From a checkpoint of a small transformer trained on Wikipedia.
Size: 13 layers, MLP 2560 GELU, vocabulary 50257, 96.9M parameters.
Architecture: LayerNorm before each block, attention and MLP in parallel.
Training: a variant of Adam for these matrices, 769M tokens, 11730 steps.
Each number is 128 + 32 x the weight over its row's rms, rounded and kept within 0 to 255. Layers, rows and columns count from 0. Numbers have three digits each. The size before them is the row's rms in percent of the matrix's.

# layer 6 MLP down (transposed), 2560x640, rms 0.0409, rows 1620-1706, columns 560-639
097:153156094097095131139048146103113072098059111094079151103133103105071144118114147098079136137214096136125128108100131097131136166145136119136156107133128124145114152139109126146141082117139155113158138177173124102061144136124146125143174123
095:089124114171156118102119131138123136130126165159154142162138121161161107125104163092166114146205168067102142079157126099083108112110141182104161200124112125069149115123111099148090061129148173145151178166159132155112119129153124146127137124
091:122123108085150127180104152093145137114099147120075129166116126136175170124108145122147120071190145154117155158070174135145164133141096123169107094148100125166134144160120147115191119109147144102139162176168101139137102095105050144109121132
095:109092170097139145139179148123161160167085122167148157124133083128072143081095061099150139154123161095126121130074151168134140134106070136093138161119115164198146151087132158194063088157155149129097129150122121117163190056143148123121112122
098:115202166131162128142183157160167090179118123148134158096164122122124121132094106081101178161133167135144136128173108101148169127192094086110147099188180065118136130142096112103152170164122126152164085121180134138169209120091067104154120027
109:135117128161138099110104122129141124128120189144148083095139096122132166128144092152137143207110127067114154155156074142093179131126157096110131119136127173117124122162106094191095097086179146153130134138158186140099134105076121128169134128
090:132180192125119138085087140139136074105063178134088096135117074095130129132168132112056100108103106117079134185080088147084152111130117144130134136156139077208110110118104123149100104078093083178158047095149143179140141100129174095088074145
108:115151087112086105072126112159138127084093172122128098154117154115111110118157145112073167086150122092150114072106176181139115104173086172123117116101102087126130124137130090087156118107148149131168149153135123120079169141148150097116117144
100:183140148122108135160126126151113201157105129103121072127172113143076094068158068130101119091157146127137121159136143159128173066186131183123177132138181122106129140182169112132139113115087138176130100138141082172070110097106114104140181108
097:070115115112133082119071102084128103123131145123109155115103122107120128133162119172129146122140150106176130147095107092120108109153119073140138107103125158086116155126132164132102083104131123169102122151123137130138157146114173104135084135
090:115128147120104110067089130062106109151112118134165076170169073125188147142166107165122140117113202104128138135104108137103095092138135099205127123153112065111151120157145148115088077082096149102059106048204129124083140104185117157108146084
101:142102080152116074139150179139113067120168100099146172100074144128140092170162154127128144108169089107158089166055073142181126177140066155112121119095129154132079139083106077155126164115146147140113130087193197112118158135115132151083126164
092:064137136182087218125116099108117150110085146135167108141141140128166137107151096150159154100151143074159089135170132066126099092156103116133115147078184127154173110105146146088108132127134138109076148106128100173092125166112178072097098136
094:134139086136019158149159153137128130101131141182113123139087108086097109168146088154134113143175109091144128132172133047121106129131104147132205187123090137136114140123113105104169164146125123157063145145120112120135090121133094166114158179
092:142095128118120130129161144130114120146160159166166138122161157095155154113157151130164136096176133115155128182138136146138117136118127139132115126120078123136084099121128175112139177112081117100110133105095095126148115114076148137124155127
094:111101179115095089129171125122078164196099131123075110144135128147117156140178063122194089123110139052129100165151157100104159158148118074169087159126106098194156074182125139141148076165123111145111174085112182124178068094070129122146126094
099:148142095127168107174133124085089067186134132069105172110123164147108115094123139112141112134174100123101115152133102163114177130151113141130127086134109134101202089122144150128130102127187118134136131146160120141152137115115142103159150075
103:133117137146133131122092159138159204119095113124089144148163125109184117098099125104127140135151143147103162129125122054160122117125140132115164150145143151159139149122142113119122092120213124139121158139112199122101105195126126112094106157
122:179106103117049139127128117085078158082119131127156160141093107157093151128099109150142120170162118073122081112082139094131112121077114121158158070083125101082164111172137142114083092136082182044154098129161119141045124128126110107150123136
093:163157114102205111143077095159141142099168099124158144140144185137157109051137160106101117142196103128111187154093140150109093140150146101116104126074156142111128146177069100133179100103095196082093173085098177110140136147151066157174141130
102:130166078131110119193092105120046127130147081123096090153087207121133132093161124163093075104160113098094127186055138118145166166148139176088131063106082160121119091085182086113140113088128133153150119137181100067109108140109174122179154130
092:104106136122172139132109122133125165118118065118122075109125104169093111131113140174090163154169122133162063149148063107094139145139148059136123132190080201077154120132129129109143183132146110095107138102162090117113156107115193164113177164
109:187060101151114118187122145164130094117105166144167141132160152135095209153115134126153146148132130133155169113156066130108125138081076107146172105119158129179144136082163154186098087129139110165094135167136150141121203159136107091150140106
090:106126091145160098106143107111115116173190109118139160172095109130070124093114100104084084156202112135190152182157138174104165106134100134094094112186126125074126108087142161103120112099104136114086076096163120124170120155077171131136117110
094:132106142117135149111178138128137101201153109145102168103153209124166096121171076190187152091063135117130130186131133146091107126134144198158129125142121073096109138104111110094188128105164114136093135061172124151166068172161106122174115130
125:144162079153129129185178157253137146126138182169121152133088175148123156177118104070169120118082067113117159155164087101180089115142116118158197111081130100108111113155137120133108092063114143133162156145132151125078106142154134137174121134
090:112086078151064133160109158144076200168187113113100146106159156081149133121117102062135097128221122138127102125117129145115155167110074129148098140076095127112114122132140116122167145195134109114149124093154127192134083094098098165141138101
086:123206151073160134101175187086104124168125129187145173195108089106123099132151118141116120116221153127093178157090084100174138114128113088136133101122094156135112122112173113146109156055191127131098104139166132167128062135136088114158127154
100:141099150131103163179137101077134121134115140137171051115109134122124156111069086087107113121174142152096121095107148110146057047123144088118107143142166083084141177105141120144143156129090180145135110135181148132135082115148106087163145135
103:188093140108126107080119100091154123077138137166111115125130066121102106148161135104139113113142127103142119137155140170135121104057129135156127107060110147122107167121087139053121120127130117148113124136118113132091109124133134098155114177
100:194100152116080157079154101121155064157106131165051107147142091132128133126173126098132106159184141134156099118091109128140116116180153115111131123169114099114189075127127097153141149100157092098163152162207168118152082116179105152175128093
095:084114190094149137040109096172099150153120202092163156135165118153116127079103129162137109162152212181093107197138130071155105136129185077088150118113116137087141097132158133186097061095183143115111081120154119153159094098157139193097135176
097:112121126145123194134146107125133129140114127120134162141194125138122127133117088130123108102139124074093183097195138124190182112062126126129111119078027152095120134115154151131063050157180097155200084167130142130123112102078117176110104169
100:131172170138116112202098173158104134069143162160144179143161130128141132084098155148150089184109136111124169186175078163081092201128122085134169138229129141147096116157095161154093162169041123194134136185158081112141122106101093136098119141
087:110135157085118159138153104067089157124122130115103118091160156092136173160096122102170121131201145082100136175145177116099146155117080100109119132145090136156203150107138083154138117126114091166122165245118099111145109116107156157122112130
104:188136144127142176057145102183074160101093102104156136157129096094187134153114116098165131101075134124119160130090143127091138102122115134150141131110129121142132158160118112121048089119151141191127171133121142167116171123113141121117124137
091:126151152125165143113128143148160126048148117111188084143137109133147140173111129093080069124167154085124166115137150114142103166191095112155103169155156131116132152144119165123143168251130131118128109115076053097107076089116060169125141125
088:128126106089134151132131176143130082112126098145099136151116130122129174124139074207153108142181131126117133150122049163044093136178157102158132106132098132146181127156134096142080190127138096113139105117123119119101167130159165110126076080
094:122151112051132146182107115133152111112126087125147149180086150142135129101051078176092067107146162166127094126094071150060110184111119129119163100074152111109122074139131101092169088156128157123101112140152104091143132143157111102133114124
091:119198134159118170086112110108098073123135145148117110173115090148126087103143150151098144159122128119167141164073102053151115076133119136105157142191205110113155173119109097144089081137113167102187087130129170133105104133149168135071112135
083:114103116107157159076131138120136055157164134119139065150060127100146102105144119111150111188196211194085109187155162183079127122086129111116094098157125078127111065078082148147101134113133105127114176124152148122115113143094128131121111097
094:131185135127074202146086158109118093130134139128159128126169176115143100131145145156098142098156129092136157108122055119141137140095121129092134124137106141125073084145159173130125137079147125089114120110147155074098094121181115126139142136
089:112124151103082164085104133095145086060151125146123145153107079164119089170111158201150116147243142170116096091134140106115131180105124159103110125108143160151145129089142133169127094132117185137152118116174103101145108122138156138115147167
104:117179155114139129149162173158086118156122152125139064057118074080115098171164102145145154141115149195099148165153114153080082111199170147154164149078153037145134158069107112091176184097219124167094179147149126108105143089123126130162174163
092:152121148094093153096126082130147153136125121129148014176125165130182145124059119135142156132130109187173167143077149089140145107124107192110133177101136153100118108128086087065142115171120180101157114141122147164169139143165159143138131228
101:084140109130133127211153136150148093130100141147134142180167116078107129141123153159124122105149141167161103129152077084112147079104151061120123128117114098109191151140066083120138141154164073141132165136135081127065147090070190111123081070
102:052101114122127118144155077143154165181187072128136099154108130085133131149197124141169145120167178109084163113122144114192087172111115096152088150120107135145060115143175119123125124101117139100136119085157136100161124143106130101143133125
116:147076094162142159172170132120171154129139049084126139158177073096125156143117114202129130150101099085125134102143100078127162119112122151128130158150060145080119193097144186107115171133065142148140094114218119146151150137140182102151137130
101:129120199129132070141134175109134141070087162113148094096114087128145122052206139178110108159134209189130156127149118167135137170150169160141127133140127150118134130137120147120189119125096139137104161147102166140097175142107090119113051164
089:062115073088127163070098099113143160141192072048153137120056076112111146137056161101078135103169136099142090128139135143081120103131082050148144118156125064091141111155099196103125140083141167111152078063162137159115112143150090150104136163
089:089108129077147190173152174174162179138137106105130160113147143108128142142067094149129074105098063118123128129131146151181109186108126108117141125150112108113130128128214124106121059148133074176156141160175152093143089110146153134084182102
087:134162157143183128174097152089189129112115074141124157139128101150189079086144143129113122127180190106141156119101107148127169121123101127110174114146123132159117126094133171140139157141145149136135143145134130155125104165082132101156111085
091:162158188108135050203110094182141147155162158148179119142128114090045123149140156114097139122100080089181121122118148121190157148079117176076152087153106175171079167168133083079078156130143148191101112168124175100117140135156082090118151117
090:099096169095081132151113155153128050089100140126180105128120179188079155096158107133084128148126100104174144156143145148109158136111114131164118142153101165072151096080116173111152061139117138107141115142110084084126136111124157187152160114
103:120110110133120145126187168140124135125121143100116112188170098115144125094121156116091165119093169156131105151146134080148134121162114136142141098114095071086124122144076097121122122150090070153132148149054184125155153171119091122157157160
108:088152149109100080149163132096128140144115075157108154135101168077078096118133091128119165173089138133120185195150124129240127118112141089100094153130146139134122165158108167129147152148098136138063149114064096116109106096117110116153090129
119:172119110106113111082200162153155120167150148122152101065091170127073143150136133122161165105121139128146126090175126186198120151110183114097154076105155149168099146097121076161124084165103119124211158116120069149170074106125134143110080091
108:172120106134104141152141153122112097180136144155112135133086086140145107124090122094133176142135117049099104139114094173115129143147092108118177164135152125098125108152142158142174196141090098059124141121157144134156097092091167092166181184
091:125227167131119083112163151089096087092110137115145125122147095090111130066170125143099140091077110204201100118106088185043144141140061096116110141133103134122108110195129114107073128107117068117140182157108102103143073212062071112098098111
093:126104124099092145146112140173142129099176105116172131115089109144159112098101077145181139137081188042158146118179114120075189156113134118114121114104070174108082131089128107111151073120155159094105125069114086131155118183071070101174097180
095:183077199141106153119057140098122133132141150140171107162102077100186071130143164204108131170158169185122165064132162136132127132166127060121137132131144180072067090173083091142170094108122110140179121143156115136167157132060063137159129194
082:134144059127124164101108122196112137151131143108079141087159151134110076126104148137122146213120149134103163111112141123142191090185097118032122131172106087094142096142186078170114123151085174117128149132110184128119144107098161138110096100
097:092127111119124119147085129143133178079138078121098090177161124131146122131146133097173157183127114214118091135136189129142077104118147084102137169189139145169073118098133139095159148104112103088164172076123103093172078164157148181108147119
090:126177140108134126215170154128064116135125129162080101190116141178120111171120153122173172163208136201078100145142148128101133126139147075103060142163115123067116132129098061157146126145177097111154104124108126125142178117129109199144113112
091:111136171069134124103135100105208143122135111162104110124149161086183082134127122131152168082142154123118087075221118113126139122120138109110143172095126151150134179141120119121160136130152191073118139128173093153178136192126099113125081126
100:148097104178108168151144139094153095056109144165161099091115121172146146111136092090097130084122126053134124140134100134117118091180163180117129105141116135167152124112116083115218156089117166095170119106171140128114133120124116107119112144
091:105111152089127119077182124059132136189132098097137076083130081181177123123159066197149148143125091112112216108118087091088106033127057102111132057191095105120074161111133093155099091101125166092098175104130111145127115164140152096134131162
111:125147168104113132163119218113107135183150074100115191180113170154153138102191119141141107150132111158097157190143163154117164155090137155117150112089101150123120098107132112136167085128136072102123097115146127116134115123092177074142000111
112:103133111128141115125159120102161125119093166151124137191151175143083157092201168103112103123112089180104121137108134055169085149135192129162115091122081111158124129149075121150163071145084121125123135073116100194028094082106154170148130138
091:117109200102197159174151147137108132130133065134127149113150088115118162150108145117150121145181100137127102091132133128138162116122079142115148079126121107162142136114144120108122172171099173115091125152129148108088074121099161174132112129
093:157142092111105101133169101155184143162091138170097159173076059137104112149177152122117136085130131128155109170127140117073124071134102143163155122154075082103158121094102088165141147142072123140073105106146096155082119074141148177097063137
096:134144107105116133142122172077120176149167097124194132065156102117121083156074110168157113117160184160160168107155126123142159118109119102170087151095106148092160145088102184192131091149094092179121108103089118134176104165116134183106127136
095:131115122086120104104117178130110061107128160109122117180152024130124115182141133165120060145078142147155133174169147159117097137116180141182134043101117189135124067154123184128128106113119101067090035052139124137170063131134118152122104170
092:152160107121146123140025173142137138049131156140154126136105139154142218148177135172088071082170120129091104129095080155134158125147125133131115104132122168181106136074132138150212074153097108076122156128118119092064100113148087135135157116
091:123120125155091152118111178156184139087083173167088105118147101136098116128117157124097104124159076134122154090144145106133128099141160111107104141105137129159097087107157083133153142159102185148160119113132173136111087117083176204087092130
085:130085135151082091132165104133094191115125094168122076130088142153160104106163129077114090187202092133185134112094103172128096145126101163044133079121142116095105108143135103150153150118116128087144076070096085162100107140102144109156167170
091:173093116176074115080073121162090148139172117116115119148191148133147111091092140188158081137117124129117104168119141133081128116112129138143169125133128104093103109194148148104124157045140139089149088089109113131109146156121179161082093115
099:174117132122108175142094115081131113109104086146096149181149110147035172148123166057111099101131101144135120110069076123129077109114091089117196182197087124144146167190142117108093147166121056139149141144106086089119133125144139192086104081
096:103077145113137109158099158143159079189127100079114130132144147144116120051180120183135126140171157107074151134114208114120196148068126124161144147101124121143138119076127145138118141126181110160127121185086118161159108153071196116104130132
093:147114149142123107138177111121126162102128156054093122113161159109180085200182077060163147141145197126137127133106145120135108125098134125141158100130159123175132078119097135173136129096173145141157138163165187182119060147168140106088112116
096:124129146099144133121140147145097157082118127146140137101090109091209125128065122081092166111088164101124113069091134122113125145149109136133165106161154062131153146135149146178167115123110098126128054114166128122194110181163118108191108124
105:110116079165115156165142176151107162151097128130132092158111127100137150117101099067143138179135169083156183099146130200152138168167113082127136113152164101146133139162106190104121077093103139137095145150079136096084108103051165180161105147
090:129131130128126106147119155091151148146099101088113125111067089151141152136119130133118107148189160151158104188106102171121166081134126143158132131133117123129174132124185107103136153141076139135138071143202078119095118111124163210155165126
084:130105221101111118142179140108156124143161148096167146119148179126068116111114192074135109115089121152151134142096141171135119135097148100075122113136127110122133162161167112164154145148171173136116153149154119135120111102111079091143129139
092:112124155168093130099080062178159108134091084102180130133138113123146154126150169139116124136120180150143178125145093176104135016096132138157112107103062133067174158137104128139142123119124135048025078103124123082132105141158122135172137134
100:109139100109133092141099123129138109160131122160095106091111130146149157156105129096114131137167134131109161132140158105146138071108158181107159112155109118140082130111100118105073133052144187160140124088135134122150102133118122147099039105
087:072132128150140127070099122132109098114107085117145111157195164161159123155071134116106140156157104073122125128088104131152156144161182097099122080159161120136144082148098130163180139110141196175168141119104180062093129098144117102130137128
# layer 6 MLP up, 2560x640, rms 0.0483, rows 1621-1706, columns 560-639
103:088085147130111183209095200163136139077161111156154089082147164145133181092117166138091093106094032091170083113134140129140121160136148083120120141152114123255124161129191107075180199005066117075188119204156143097091128127065114056124144097
094:102105107090112148130056119171082086106146035131142139059119174144084111112097081148126172097137094114152090091138099147096067159137173084147089086152181102090073149113091151191120120121194105112129153119194204119121098172146149085113161108
098:092113086163106144080099140120125117093117147143143119148154079130099060128112175057166153120143123168073125186102136085070159150092126180115164167083162087084190118096122199089083134131125103140140167110117129191136115135148129107133184190
098:137102096114147162097085048090101119070147112160103101132160134107160085088091143118155149114164113100134047137084154159129033141141177168101096187043084126179170105099154129106077103148185088060153144121109148168135084092122160122148135193
112:134099132097161209104115108213133142135132114095160076081175134123135162139041146045142087099139176173128070147172133158139130143087120164117170095108118149131184086125104172081109132130181064139108104139101124164154134156066130136157236151
091:090131080105115151106133134163121117107103091138118101124175173142152149104093206108092090047107126158104100090144164111143172131064131185152144171102146103166111166147144134125101091165145129030153089180125096045121168136150115091185105131
108:094119128084104133088110121187140198088129139136153040134128125127110125090117123101063153126106095135209081082111165091119088137131137169124090090054190127115102183086146124118096073111091127085114078112105136096125122122170096153165105076
101:123134103161124079116085113132131108144187144088187143142209087151181120166079145137129122139122074146123091079163138144161118138146159162156138201118160139109091097134102105143107151124147120172122151089103155173168084164153135118148144082
091:173116082192119126066114152174172093165122135174165137158123115139144124154083148092130125117112106158095156062121119109160135112073099192145111114117098139187154123113115088075157146158130159142123060155103118165140138124090146139096135111
087:119158104100104100123156134172139180104132069133155094077127175119110161164110108124099094120101141089164104129159096143123053144097176142142125081164080147166067128056099110059077099074128149144154152123207122131183129149142139144096142153
099:115175110117094162118120048141061099156159126180086098156062157085127151123104139095202125090143136070132137141102154113133129148114180150143107132072102125152167135086121095114104084130118099035105170092110129118046133100087139072160097114
090:172142104120115098191102095172147129084113184105111127131171137175074120169103130150084111173073151127139139096159057168200145186139145141126142153130098176151064113109123141194131106142136136178177088164122120122102181089105136162188131127
096:107177133146164163144113141128106163068154183125186089142116164124098089138150201110088127140130141096107158081168166051092129137147130093140072142071150128169118172134123087154104113146105109092093120157068118160117103130099137086145115166
102:138116184126130122099089084131123123056111111067170138099071123119113082094109155154140127119118117149154103119176102099124132145113195126107182129127176077195114081147122152090101145138154149138151168130126124094101119142123089146164138111
090:058070164134151193220114157179123131089122139077154150100140114123110123140148148141125154086105138237132102098144108158103157145176131112068088160150129144107177178136078122098105146176162144075104060112094129078069176142139146141158099138
101:129103181098109138071127105168113092155138082171112157145175155101197129114142176159107096135107115098110141139133151156121110150168177143131160186086103131152073124179155098170167191095119126107086165111086163121102158119106134164136136141
097:081100092117139206115091109107165140124115145131114131176055111126108189139170168146121167147072130134082139055117175182118076117121146146098121156068119166145126160145119156170153084149171183170179122155086167147118089145111132162159098081
120:105053142135083116123118098105068095114149166159138021134107188151098120166069130115150120121135124120139077126096059118156068124116091131139058134111087178147162145157166137134105089084115148167104149085109162070159143088134127142097140170
090:155154191133124132132140140139131145069115095069097171167101168089113155204177127169174111088141117087116113121123090128104141142087183194090171119118161131136123162110079161092130136109147136116140107159141170098116113177123114144066126098
100:133084106108179102141135098144118143117120148093150057131153173113097059142109141132115028123124150092095132106136107059144152118101159145116137099114113146166146134150185131108144130138150176114147138140138106130119066114119132054119142102
087:069129081097112173017126125164169181129146134169166130106144108099178215130118102043108051092120142109120117135158185092087083059107152124122088157120089175172102142136164122088138134055075148127172113165145118134184174142187170135096144128
107:121158168207169097089112191123169147129094169086220139100122105152121098084110128081135126116097125081101135178090169147134106117126127142098151134138145067158142125126098047182117061120180175129101078086125168161103119179105144177157153029
097:102103128167180153115103147115064077110107150119128082134116227087165179160115132084097114131125119107144103120103123154185173146119170179129138164117163160099105171161104106142123166105073109119120158139158177113093135093120126194155081122
089:103152122106172083131025165132149139035125122134159050175164073121081117159125184081115115089096139110100149070171127121184121103112169122122163110149100132176092151093146098194083109161114088110154171158110174173087155109141138101114150127
119:166083109103120188110121158150129132162096098154137111122143157160187148093096147064121081131082129129089165107091129155143087156157167122159130117140192060085139098126130108112113116133144161101082112095148097116078105104086115151174135065
097:115126119113148119135147134041112171128121123136116149185132137116133133149132105099095145103159162097146116145131123153078155128119130156122147162105154119173155103130077156087183122134200135150071116103066140147099077119083146114114153139
090:027075157135118136158137113140135101170133128084089118132149127138181097145147223124129052119124089129128091141150144085103155153106135147112110124115126114147084143128141067135118111111109156124170090156073080162160176126116196177132125102
101:157111127147171122153114205147134106133204063129162122117195062124138154120180094088126087129103139079154097132149132084151099115156152127146131135147135077132076073121078164090116235112099130135120112157124102072097158154116128144113146102
101:117154119153156148077162113097109115112127125131152100128075120117124143109141112088105091100137151119094133094119125104144097093068112180144140126041125116106072157100108122135148160112173142114081141146127119126106167104103139157104152099
095:104135157137087127157146062083121182167108170131118088150097076136118093095118146080129129095142165130153170138125125038082075057082145097118076086105113155154090130199107113130131106140204131122132110130113100099138113157073108101116144129
096:163149136146120108069144173147098157132134088171178111145102158148144142140120139123111157167123052094092140111194110136146080147143149105082135135160210134153182115163133136097163162079075137096137126166164163116123176098138133155126209077
099:140117128126163000136167115111183085133103162115120124130168130120166125121108154079153106142119052121092133165127073117124148063224136156137176164192155142096116103129103119115165173102105157072048214072137157129129165144133087159078091151
105:119120133066174119088146168088111123137146109176148112111129165106148148092087142113112082142113109148134114103132184114127112084175150138157112117098164105121111194067147125107127091084104165148094117124172092145076144122104133136183108123
103:152072119176141075153088166201137122065162128119113075197083083141094108058145114149114176096130142152146115101143125114134103119135185156126065116112143155149119088135102147137126158187153126063143140133140146112137153161124080135111078126
106:123192093120113082130138142123149109155147163161138116141126129131150133137104133087138136143102141101098125083174113161109087073106122163158125066074127132117114083081086121134126122132113138083097144144077155134110121065105062179096112126
094:145130137123135096090059118132134129133174100100203137101137105132178118114111173077123139139136122151174154094150151075149096137108157185146082145109167115118120165098132125120112152152091133102085102102077129159070091153117141162149187100
094:178074141101116105085127136137120143142092109101123117145152119190209107112121115145130083139117197077146154151157148062116138098129185170155165088076165129082121146133086121094100121141137152146125122098112134146151098069117164163130118155
094:132097174106119141132058064156117118118153146075171135169110082149086182111162159078126178159137095117126069117140066121049074131095088108115111154098143196113124095110125088146152141152138093170107124148119136130120129149075146181154200124
092:157075150095135133143125177128069136082125104077115126105138123112105162137086167082131146183155164138092130117121120158113131187063205129132138138047139222130128095113121098129179183116149101151157103104125135086128153112088138124178158117
091:146054177181135175190086175119145138057119163143147102141202079209090153090070171159140123101108082144131081085132102077139089120147132148154035141105146107125172156117179125119132144171126206101125100091153118105096063090105150088096127151
101:152111075174151094115164120185115063114160094111143073095115127130105105151107132138130099170109191079162160142132106126102137096135109139160100129146134184082182161120100101104051091166130077141159200131090141143210166158096066087110130156
093:095128110095149191178132104114094143164125138078169122118132136161141113139158144080071177049162129129131157153174153082118117099089122165158140130150173088130168113126225120127078163115172120170065067164116060084064098123100091084138161128
101:113136080154112100117085193165126108117162149171159135144156100172141083133169131125097114151116145167078139094088119072132135158103163134122122138038068106149128113160107133126142169124094121091105126120114152127094080073135107087141130135
098:085086115132068113109105188138141116102108089112096166071181110153101100124135138038148123146109149097081109148204082142151114144146113123175131118125145164084153141124165114107099123148109117173169092176143108137127134091076086110135128092
107:117137138163151129166111112114148124060168129110179134199124157102110150132148135098122143179073089063147085124096152169113075142139174125155142125144175143166157179117128142079138120054154111093110124122091107191162073171107162058125192154
102:162101127189178123115124114133113119138150080166139152140146134094061098132142172095081167092092147170077086123123146136139157135095146110145152090132152100146144099080077068111118144109111172110121176114137202156117117122145152110180123149
115:089119059124186168118147138081151089196088108120173093162123097218188107142138137138124118131089147186156112098114108082168101128139139115130123114084139146113079174161137148134156124117219103161118089133117137151143174093033099149155131061
101:106135114078070162099183157162141176148141124091120137158062143139084121137116171131098143126142132127094126098107168073166094204068146087129180165125143100148128095150139185143116148134098121088163111109162155143102126093103166104154150087
084:118145139117132137100146147136115061140101079107130102103120135087084189141105163051111138126125112150119139091127109163174136091058186151155075071124123099121039104049078120120125139128163203141127141169187098102107105112124088098153100146
097:132161105207178164077116101141138101187108120151147069166133148117139092112134116117100073161088158131121116151109100128126140105138135077112130094103164167129151063111127167105143081089117142102136177035069165118161143141092088168170077119
092:117092149081154060158137098135127152107139161077167131129141128110056194128054186090065097129159092106107103133137137090148162104132124131129139151127118113164117106084139155085107178104171135130140160181113167108069143111107123139080133077
099:136179137178163179154116108167073136062112173136167104118188144185164139140122111146087094123099144145086139164147067077119132127203160013134075092152128150082113148099129058164116097086118165054113115136099110120144124116047063138078140133
092:132138130166165092156133096128104153107106208128131102134145091079113183167170126124150205064106144149085095142106028128079159118171121159114116103103122138197121129138152171138121131120155117120135147170080184152134135124101036152095094118
107:090105136026141081108125142117159086129152143211139103129134168181132129171204128131142110134128129080161112071158124178152055184064193164141055124143133127157106136102141149117122171117114144069094130106164160070122169131108142145138118171
107:126153129119099149110121056199173115128126159160143151150144154134075141156111142147134118174141141211145122134122112176119057102093134046129095118092141188172142124162169086147167065161157080151126192076146162141194193138140151096102205152
116:131095110124123115111120152147169128129132131136143109138119181116144178151131173116120066157126087097141134112129104139109097138161164159140131133124093132150142122152142106094091135122100125202090153090182143093139142082059145133131185134
099:106112191138097128062104105132098075071225148130211120159099128129134141082142119137059176145143149115094133105125160092147083166137173116111085105127151178105089115124079093177131117158150113147121158109068130126139098097106095082128139146
092:115102147104172164136134133088134099102140098126098145130130163140139124115118124150110120122115103042088176146133103117092071138087173146158164105121113126121145107130174084155128143110144189162144074121121118154181179043137134157146173051
100:059161094070141124071117136159094136114143117141161098167093145133102117154165073111142053080125211132102114153085096173058113130181145131133130111135132108148159140063141175135199071142148105126143125160114146075111111072128081078120137130
091:064157101177115133100117126108098075120109126085136162116181153124079142120092181095077117096105110113170079158105129082137130104117120101126143150155103097095128134138104132147053134110173124172162144150118163103156101142148094144090155108
085:123112137120154113109130112150106089119097152126140093156124114112120175181147098145135112123156172130143075150130113146089174096153160120157088120133097153161202117150114083137113155165148049177121162101146099097168120136101114094189081100
097:141168157116195150125093149094100122099120122128134088078153087081176156147149156115128162115097082106117150119088074121154095134116117117113150049082128118167148116109229088206134104080158188172094077160173132102149121100095091132161149143
093:156071110090149111092109130132188156107160148133179114108123106135172106064168161118115148077127085097160142097064124127126128099136091176158102183125184107164163146146131156082119107108134129135127143143174160129156180125139110129131155160
091:125128093157131175125135160149127143114215133116151161070136114093079156136159117118169121148102133127128112202161130099127104149156139159130132185084113149139089103090138119160123113112103087184152135166133114065105130112114111117136179096
087:160120120149163110139148124100157093084146185107138054157168100124127129131183130122132192154139121125144083156111105126072082117111118108169158122166142131155184118073161060151131124080176087153134070121150176100130118114131088121112144127
092:151077097127160131166111092180130142081092114139137089103151117112089145195088129119155146098141123132127100106159101146212105162123188135138172122164157139159173136158076096118157170124145167110152087144177170173080148123140104116228176180
117:105154074100088168076155150136144131115177119136157129132096123073166125132090140081116083146128115090099110102103107089101057144096132139164112136167128139195133110030136153114118111115131089127176157152102158103094119114143084067147173110
108:111098147163097129153103089144103078113101087061112142155158092168136132119153144107176173120103097134086108138154132127120128137127174138098082126106118169091156194114124134186103147158156136169124139144086150067102158174066126096076168109
102:138166174148084150151055129168123113086111144116197093139094118119118162142172108086105114136128133124138096110143090138105094149137123123118109161154102162118097131167132151096114111140161126157111141142088117174096159167154147134126142060
093:138145190072169070133115139173143145082081166127112087142164164105143135131104104172151149160143084135147108117092058162124095213145166139149094080172105152150091135153110128145144158066174151162152187098185171083165162173147077095147156139
098:104127160110102168122145177088122142137111084146164084117235149060092152148087143120143124161126165141163111111057132100144116150148129142144110101080175150149134149073163123197114147165153172146110149067093161059208150105160119178175171167
092:136096091112151104102091164162184104175144086126168141128094090085116149077127139079080088043103144116107135106076109117089142060116147083109172158115133121151192162150173139100123149102169155189151123130150130165110132151138096105119083170
087:101132177176164097113129132159147150075126184071144096174067125110100078208154129086118110124122114141061091133157069098132131076062103182125131094101147160193102130103167144124097097162183039164119134171097165109074068149089086078111134153
098:166093151119141114167092107091160143092134141134151101194125164169152152148166111133094110150108097187098097115161155117118067129125116132116089115101168115120106079168120100111186124092115141115116143138154171134137210061085135093094129174
096:147105184151150139130068158090159081114091109148136164172186104159136145132158137152145100138163126146095086166161133123111137169092094097132161165108139153104179108142114155147083166142113125134091161151142130132116125088117177181121127098
101:113080136155182150105112046130201130103130183162113138138143119138099153171146146114102147135088146101105144096169101141120144145114110132150163073150045136153123103107123091211137105174110173142106140150132138135078184114108092064108153129
102:157151136153220115152146197094090083118110109082155067155146201103194106177089153133137189101144063107140182121122128128136150153107128162150084102113159140142103148095193126103150128108163206178137124139162131065099146145134101135147162139
099:153109136123138125128117110124177123073087081129146124109137205128102090134127169184105131128141096117153171123158117088143179142063123048162098120135127133123154109111150140103114115165090158089135123117148107100079116080128110190151131142
097:103140143131230157162073077181149151102104145104089161125149131170120068109110127122130092162136137114147155142092170146158082126127127092143076116123162171133154144081120139113076107135134152101070121080123158114144076116119155090185114099
090:125147137133145140141100142138149170074139063133106099171183130167148109116139143140100086142116126092065117110180160101111146142196136089113142103086113127115085126147135163121167162134143097088167148106111138101122135129150105158128128146
105:115113154090086157053064162140150124106139122130117140135127156165125099171088153103100100142118157106101148100151102183104132153167189130150141082153143163123120094147163104121095141130153159131161104141137145046135135135095099150082157127
090:105093172170117108155127102106119170107084102123179111115118160147090118155062161084150146112141123153073143111190091114164164104056101124126182119127163150146123074124150118040127147114076119078086108122140154090101136138073131104121141127
088:135134053160109119072138106102147133098109133126110132142118100162189190173152111104132120133150136135101096118114111141112157148150132160157112067106133118155136137105127104183159111180161071139108164167124139084084109134145187136127183143
093:172102166059133115182117124084102150081099125131108076073076162055159127135127149135123132153102115066130108035143128139102134146082127131106151097112120171142107154151179122118137115076101147112200129118174114060166144149144153137174140148
104:088078123133094187110102146155146073148151105136199074072072189129129148153037144132136081103115105127138122132125146155103122156141156139164104184136127186102200115093087161130115116124129087154143120129159124091151110133137140146176122151
089:163148115121141145115127070107088110105114173120126053122165048090078118117072127130107102092139119110141087101106074072165143120096097190151209084085088096147135134088188101138110127090132066118149153186082198136088096117097126065102164124